config.yaml
d_model: 576
vocab_size: 28096
norm: "layernorm"
positions: "alibi"
init_std_up: 0.0207
lr: 0.00063
lr_mult_qkv: 0.5
lr_mult_up: 1.32
beta2: 0.99
decay_fraction: 0.912
decay_shape: "cos"
final_lr_fraction: 0.05
seq_len: 512
steps: 4513
dataset: "wikipedia_en"
Each number is 500 + 25 x the weight over its row's rms, rounded and kept within 0 to 999. Layers, rows and columns count from 0. Numbers have three digits each. The size before them is the row's rms in percent of the matrix's.

# layer 3 MLP down (transposed), 2304x576, rms 0.0163, rows 2162-2178, columns 384-575
095:486484518533510499508479526520506524461455507469497512509511521546486506483490507511504493535470490501518491512491515498546499510502516522487492513488481557468494502525519507490496433537539497500480446521506478470546537465513446512442470487533481486502486479472490483553488488558524478535486499463529474458511484493533518498501481502565501473497490546509481486512542504510522508511550507506506537503489520490495494511518543510489569470462535541498466524484509521457507538504498512507418498433455501499532496522489486499476525485529514541503475475489480509463516491508509489518
097:477507485508517489428551526491518495502477501464491507508519516482486515481481503550473475533501539468550470529528503483545528455526551488505526485507524509471473540473502535514489480470470523491483485532493511450527482481503519508512488489473511515475520489498475470510485499471464496479539530525512485502551495572533486495504486487507474468484494528517479478528459497471484513468519479518471491474458483523493513505456528514511489505512500508468512520521550460470515498475505496510492448529495511475524514504461490464524553479483507465439528485497521524508511500469467513484
100:512505540546505513505512519501498476519521493499496517514494489471503493528519528523493525456486474552448536505487508512509534501496499487470486521491461490470521483503543516504503498470487452476500506500518488534471478497513486493491529523495508438508470503497512493497479480464484507530518518444510525500466514572491498491476496517518507479491493559496487498465474503519511507482546514472483519521468497496502477488501540476527471461511529464537525487521508525516469528461540530537508540474450478522505524467502486533485548492464528499529459501499497537541509512518516480519
102:555520463524528487487488492513482529495487519481508529524508521526472517551536503560521527491518521439524491502495449515529550501483511504468503493510472510519523507491496457535504499498493538514523530502474446464508493494506518467482496479495497504454488427470468491513447520524535530508517498497515545526472463561489504490504530475471520489511521529456536483495516477501506507469488520489496497474457509476509510467504523480515516496521506504514471523487463487491477522495468480514545560513543510479469544541483522490484444500464523460486554467529522466515520536513494472510
112:484531506475515488492502491544480477547481471500500484516490474542523495534480487490529468539478501550468505513501547515549497429498475478493474483495511500459458521544493559497470476507512502462501480530505488500466512480546466468438519498487513508496514501526484489460472516505514530468469532472507499453508537507484523504508523523526502492521538511500489520495544505484487496475517473473483494474499514504434476520508512481524509504478529519498478507513523500512508508425494515492564518549470514517497498481497473549523518512486502504450512429508484461524479509524522459449
104:489549521409464483517478508484458485492455528470482504530542503499508518514450527530502491504479495526446535493521507525499541499510490547513502472469517500491561504492515492489496447500499466492480482510533481515509459489513493545469496502525555514520450545482489484461520489527501506516510487496502463523466487478496502484519475468493528505517495485465489512491540500488460522460455489542519515513492482540474503478459487481524543487472521469484476484477489506488515489503506528475521505525464486501523513492538486515517532491501507473487475502523523537502510537529513510492
086:584499472505524495528475499530479485522493522517497527484498470472472506514525497537520523532515487485476446528486480549508473486477396497528514513557544459509489484493489486483497491509531523484503503519535475517518491490496488544516524473494499475457508507479487503515514478567486512485467489529547541527475508468524517504514518482494467496488494495445490490550500519496520472498518521529497512518465496496479482502477534520479486503484518524527496502423500501508532511425503498505499514489507520488527511512516481485496458480544511485503542530515492540497500456524520513438
088:533503474540538503491477483510485486542496474465512435513495556545522465517499523504533528477475544474515501520537469516488504544514525494515495479548551511526511519505504499497489511508531533541492516463570532505483505501496488444516479516520473512488484508479504481508518498500456512493529511471509466483509528505500499539457543540470485542517519536452506526511541504516487490528485538534518522501450454499480506524462509480503483498455494516486529497471499513496516503509469493507511493473489455505515488488551518527471492463510517466544480507486519542499533473527468519500
090:473485529490510462526467504495488491519494515516531506492513535491438527559480511555505437510478535447493524476525448486532473547501498481480484490530487504535507510526533501492515509499507502495508478518513529481496514516497511490493510483416529518504488447478506541478508534503508505473490540483481515546513486469506513494504492537492491482507507504486522509543540488536488506553476505509498528462498470480520454508506490459449523475482498464526513463484473528492502476471513527536479514543537514478493439476519519501494501489548546489504528507524509464458515539481505521516
087:514517503492481540456516545468482500554498557479459510465483486513486479520472476485517469490494519491471440483503520514458504477534504519481448510471512497475484540511480446550494549494513544538495481510541458475437486530502494550463507504480501502455546515516530462472519494482495498491489507483523479450510507462469476501477503481456523457507516492482500540477544451526477494487480555500521493555475478466482537479538478487541519507520494525473543520501534474481475507537498483512526499475481521514474507503492496495569510522515500508484504479500485507549514412507494502472
104:483506466536496497486480496482485516523527507517488453503498517512509498483503522512463518486499503515512490481534527495501503454521506445494506499497475487514497462482485453467512487498518552522497514509492501516530505505495509499527471472470475503501520476478480508461524487486486456508540507483533510526527495517522564504491509476487528529482489494470527552466556523531458450490479516511469499534540490490490451487500548508471475512538504512472460562477491519502506540496504530454533543518479513503474498501488489481478476448510508569495558557531517531524541480475475480488
107:465507515507493520533506481527520510481502470519517473424476473485515533485544514492498456516524551484508508522500521483415510478535467495498498507478505488498501483502503481507459473473489454502524474487523507505463489513477538502520516502518489541499459532524498499501547455516450476511477480482484477550514470523458471497471533505482508471459517485514522524504527526479515505519494489513480539532511511496495488486494510476522519495525525510461519506454490496483527480462506510487520567547445480499519472569522504483509531554496492473533547453491524500489483512459487486525
108:511513489502475458488533522477503525480476484537480460470522503530464472481502515515571485506543523468515526483530478523497509546481480505510523464490520498534502438560485497519525497482471521501487518523529495522517538510476553497496521508498497492497498482504458471492486494476476449495515497495490509493487508510489531501508498508491464550451539474488479507470533496497517528556442511527489496485534492530518554512481475519505457475448535501505509553498466449527477538499529507500479502519487556506478541511495481480470482494511508502443515493474519494503498503491465504507
118:509483521472526463496470535481458475548520502476494515536437509484550493506499509489479480520533528499533456509518498491503538499464461493536479478492533481479484479482513502520510474488498506535498484504502495493497512485495524521505511498531498509596536494520464498529537465491578531484490523536513502508474501495490499445475461427475508508474484510490469501504560457516531509521477483507487499524479524490500519477478538495503534561483505499493508500472534511494476506466533483513525528515511519494467490522522528495572495504508517546482515520517518487465488506518492521495
116:477494475547509500489481487476546492525523513489526476501469540521465532509547498499482521528527554471507503496473516479483478493491519520502479502478501524547537508489488519484483501544502518499533501516446486497466486499458530496507503488534479506477497486473493497515535479483539507495477481471557507528502524479494473480529541456509498480455480525503515490514522497495530542499479503472519533510502505523488533459506526530450522457496490543465508479477498491462494499492498510560522534526510479451479468512536509572503487468470477502498519527431495491514505532496504479480
102:530470510502510546487526544495454474510457484519505537496485538534493502427549505534500536487492484451500510516509500504519504487445493521505499503498517527528495487476499464493548496471555516525474511477471506486501545512513457480504499511497496486531487490520500514485465511529451514503557482497496489550491528476528496472500441552462522516507484523529431509468496514423510500510469498497560466506491491485533506538474477524476499485471529512519474500522521506499497476500518459544517496499497513480480487494507486485534521553520465505504483525466504483548563473515543522484
091:512495494533487481514476507477535552548481486474493468540508527511489479504490481455547490476516501464489504518528522550504512502472504484483510490482500520512490479514492506519489453493536496521505493504463539478461510463519489524492535434483478491515492511499476514503454528508523498469507487540527513445533491466490465469495483504448509485515549518535501475542498499525483512438497457485502450488514489439479532498527476560496509464502488512522477499496493514521526496531538474508498507451502480492509512460516481487513490519496491467523508494475550551477516454471487488541
# layer 3 MLP up, 2304x576, rms 0.0293, rows 2163-2179, columns 384-575
095:509518498530472497539451448521527531519508520563514471534537496492494456544523523486514463514501504498479568496509512518547501485483491483514499469522476485509519504487460475511510475519523508512536491485526493514444488502556470510510489481537461483469533519519526468491558470582461520535484501501505521489440500484469523500515519485509531485438505517528480460505489481498516474510527483501491510488516507499512525465504507516490551514481506486493473493520484459548494438503510523481510535472505526479463469505497493478478461473491496553503491462490498493531526507478524505467
103:514420525536476510524504474461509522450485483504555531497512509513540477541493501501534488507506521504498501501554491522477516501506518476458478513485490478489534494496457535458472503465486510497469490503551489528499511482509477471518492494518457490466461496552536506496526551570538529529499526467513541527492536465521509492493488508506500510494500510517506551510496467483510496491483526529495501450478552494465445520499514567511569486484476503517490486470454484498492518488454541480499505508463520507478534491499503493478510532458484518469482514507502502475522473499498510521
101:492510549494459510483482476523508504570520496499507468489487423497474506488483495506487503526516491520507520493491477470460499465491473485449482475499497489448495424491480499471521515503546481466519460504488491532492510501504510532502525489496467539539468463481501528496514487487503505512486495515470501527514505534493504523501527483473479512459496496507498523493479513475471472508477537525495471501473520482478514483512498537465500531456504484497440455511451480495530520515497458495492553535450500531489507506520496474466514488509536533514496527551490540501508489501485514491
111:523516497480516524500500530481520452482451504438526490521492525445475470512539466496550507509463517488475517517515471492509516489477480516549487465473545526460510447501518531493496509474461508486497476490516496516509476453475501540496485500522461504480519482533517526501509471498498559550458511504499483492507531497516518521472470489469501475484578506522479502506457539486496537513535494484492507497490515482540467483523465460521529500503493520499457520530511489517529483508524515464542519519470516530479508534500486517467505525488560491477480479499430519494520473477500461503
107:491475514515543453465465511507477490484464497520532509487450487464515564497495540510499505480498513483501490517521469489491526533495524483477488452498509458454521498490519529487500479504530530486472472540529532504482511507527501491512516492466493491491513512489548530522485488535465461537498483493509518473495481472518518509504505488473487524502489466565496526521520534470487487551537526481524500515502501498530513484495505487518519490493456474502462513482484494505517482546503464509491497456540518552515450510489478508473465505538506480475476447514472530444496515526453495533
095:531499518527485498522460509483455486460521485494476523530510474513478509519498498532497562559491479495467481531531492513533532552527487538521500516474493508481504499520538468529504515481496506513493518487500459498467497498506503526497497480547480519470496528513510449493561493499508537498478483496510523536490526480502542489464463526504489508468478490451502529562477445510511474518489465502496541501475463461456534513523495559487526465475467501460505482473480520515490487533467482487473500513478520541492531530500445478467491478500496534505465497518505481510503452488527458535
100:452530501509480499518461506461481538496492487504506513526501488486509523429498533465517503466506521454518447539500494506456473482479509494511522491545521564484505481500477480522514490523470495454519487471523492458466516479484505461496488502470512499476468508515497496491537489490550525499483485479491507503512523455477501496512490487507521542494494482526473484509505486445505529508488497482516526533542531513470494504483496518487516533523461499511519456516559446540506519496498521489524526483519489512479454511479552499463483489504507502457499524535497539496532432519457509496
094:493475529472518473500447538480482528495521531514477512504526471480515474515496472483508514510501440479528460476503546517492505490470470450510482479476518423519539433523506536539492496519487463522468496497490508481481467493556536467505517476487471483499485494465542498518485519509479529544496456529455521495533524482512493457468471503540489445493492471495530483522469500522492509496512518487494507472482500480475498481541451525509516503499502493513522492504469498504520484471472513514539527508546493532463460521492499520508473543424496478473489528504527546519480507467489492507
097:511516499507511558462522558505481511468502501502505548534477465499506485519511509540548457471495528470502484475528451499470517484482500519459483501532522519489500511487514514494500483475502539497495549511518471538478573497501493523462520436522456522480519522528532507512500494497530444535472497479511542495514506493491489488497470487473488493464500491538485482517526502528516507512519493495492497472485523496508479496491432511496502513464463490485483515533504469502481524491494523491500484463517526476501491522458532501500513455479537484486514474542394515494457484497498510513
100:497506488518458461531453499466530490509499465515502527513469506462504454466473514470522495493512500505521464467492514486482455502492494447499500486504475488504510477492521461482521493484503464494506525521524548533462505504507512493481473523487511447517509529495489459486527486492480497514464473535501535521497529478478439459501490542500499534481489522509514523527471517517485518542506518508450544472527515470516530525562500490523499512494512494518482440498503517485458433521495527480485482518522510491484490492532516510441473451492497519500461497504531519482479476519500509460
102:531509495515457458481491545488465512494492505522540503523486474517493495503495509520551493505481521496498479516477539494508565504511527490503468502495496514469525482521502494484475522543512492475530519467483502517483477466516526493498499505504505511495515486475475510484493541483513527544483458519515513551489525470557461475472477507499524497467539496516512544499493503502481523496483499496536515435516538463500495487507511490510486496519511535490484496492480470537524491517537538519467527479501502507502489524468478492472499524496529526499467474495457503484504451486467421485
104:513502517492523526482527514531528530514505521490475495514493532497474504495485472468513494546485498553508472526517496463496519486521475494528478529496517528474543497539496528496529494486446535466525465520522530520534516461468517507505492472463437485517473477502487497493509514520505463486482497491511486495503474511490520512504489453513498504499526502538447489497477491516477533529553519550484494522504468517523478512509484521482494502489514424490471478540497477543515446469502476521471486493488510562488463519495483539497490505562500517497469477485488530453479461511467530517
103:543472500490451455540500472483501494499485503509546480499480500475489531504502473534512484488504519526512503473473475501468494534517490493539443485463465503506553439518501469490470500504512501490496542532511477491498547513503476516539507492531480483535496547493510519565512580489513517494488489496499558497455457472526532464496455497482493543494512497506517533487492454501488501547499483500485505453495497469504508499495541508518543449512488454497467494475482449507483513503508495516500515488538508516513474499465503447522484517503516548497478505533467470530503510535492510503
107:534497543579427493464475500498514548516559478532503500493484521467502512512551501550527472479526500493457492509498520534528479492479511482486476477515499500531522523475514548508499525481521503505530493543505522548479476509495572474540481445520526496493523525519551512493515526493474496526507459472499520500501471488529446492519507510470510502511478495494501481514456492509487474497523522510537502512509505496507488495460518534477504516460462481496488446530485487498517541491514498505468500526519515502503527476481520491498504517484530513493490499474445496488513550544481462500
100:470471508459483532536535513477492502461511506521514527468493517478503512490483513506513474522512466480580496519519525521492526519487458507504530461517503506489499520483515516501501521495533441470483504466518484504497475513513500526468503487547497502496495484522473502474496514487498488496487483497473509497512484497529450463497478480498497499432553493581516505473500539520476510544492506464508494478445512505483501483533508533460510482505514503510531492510487523492465523506529491499515500508535487501489471479532534463505478482501510508466507503530525535524517472480509505519
101:511483515480467511493525502508477490458498550569499491497491533459510506524505494491508487481505495545541505511493536525459506422516448497549495465465514476480502508513485508520484535499515519477496488497512462489503504514495494506484466458504493483505523544523505488492520483491538517468472530511496490478509517492469510512536476508514466463458532487518464513493530506525510498488515521471502500524495512558522503478516466476508520467497485500462493529507475449511543503508499495453518504504523529472490537469474484497487479463471514507483534503515501515503498461538481473466
095:468501467531493523461498504497476504528517471494498537536507514501550518494504499505500525469490486530481449548512522485541482493501491492506489550497466505489489475467488512501495495536525474494495457503504514501438499474524487459476466473494471489479524513511508512468484514477489474569478499484491563485487479492468483484492469498503525521505525521540467495559522502496520505493488524514523474538535487475504506471474549468497531501496520480485514479569514479529471510511481514483479515483523498523498460465462445504492427489526484499493462461490511519458522511533488532497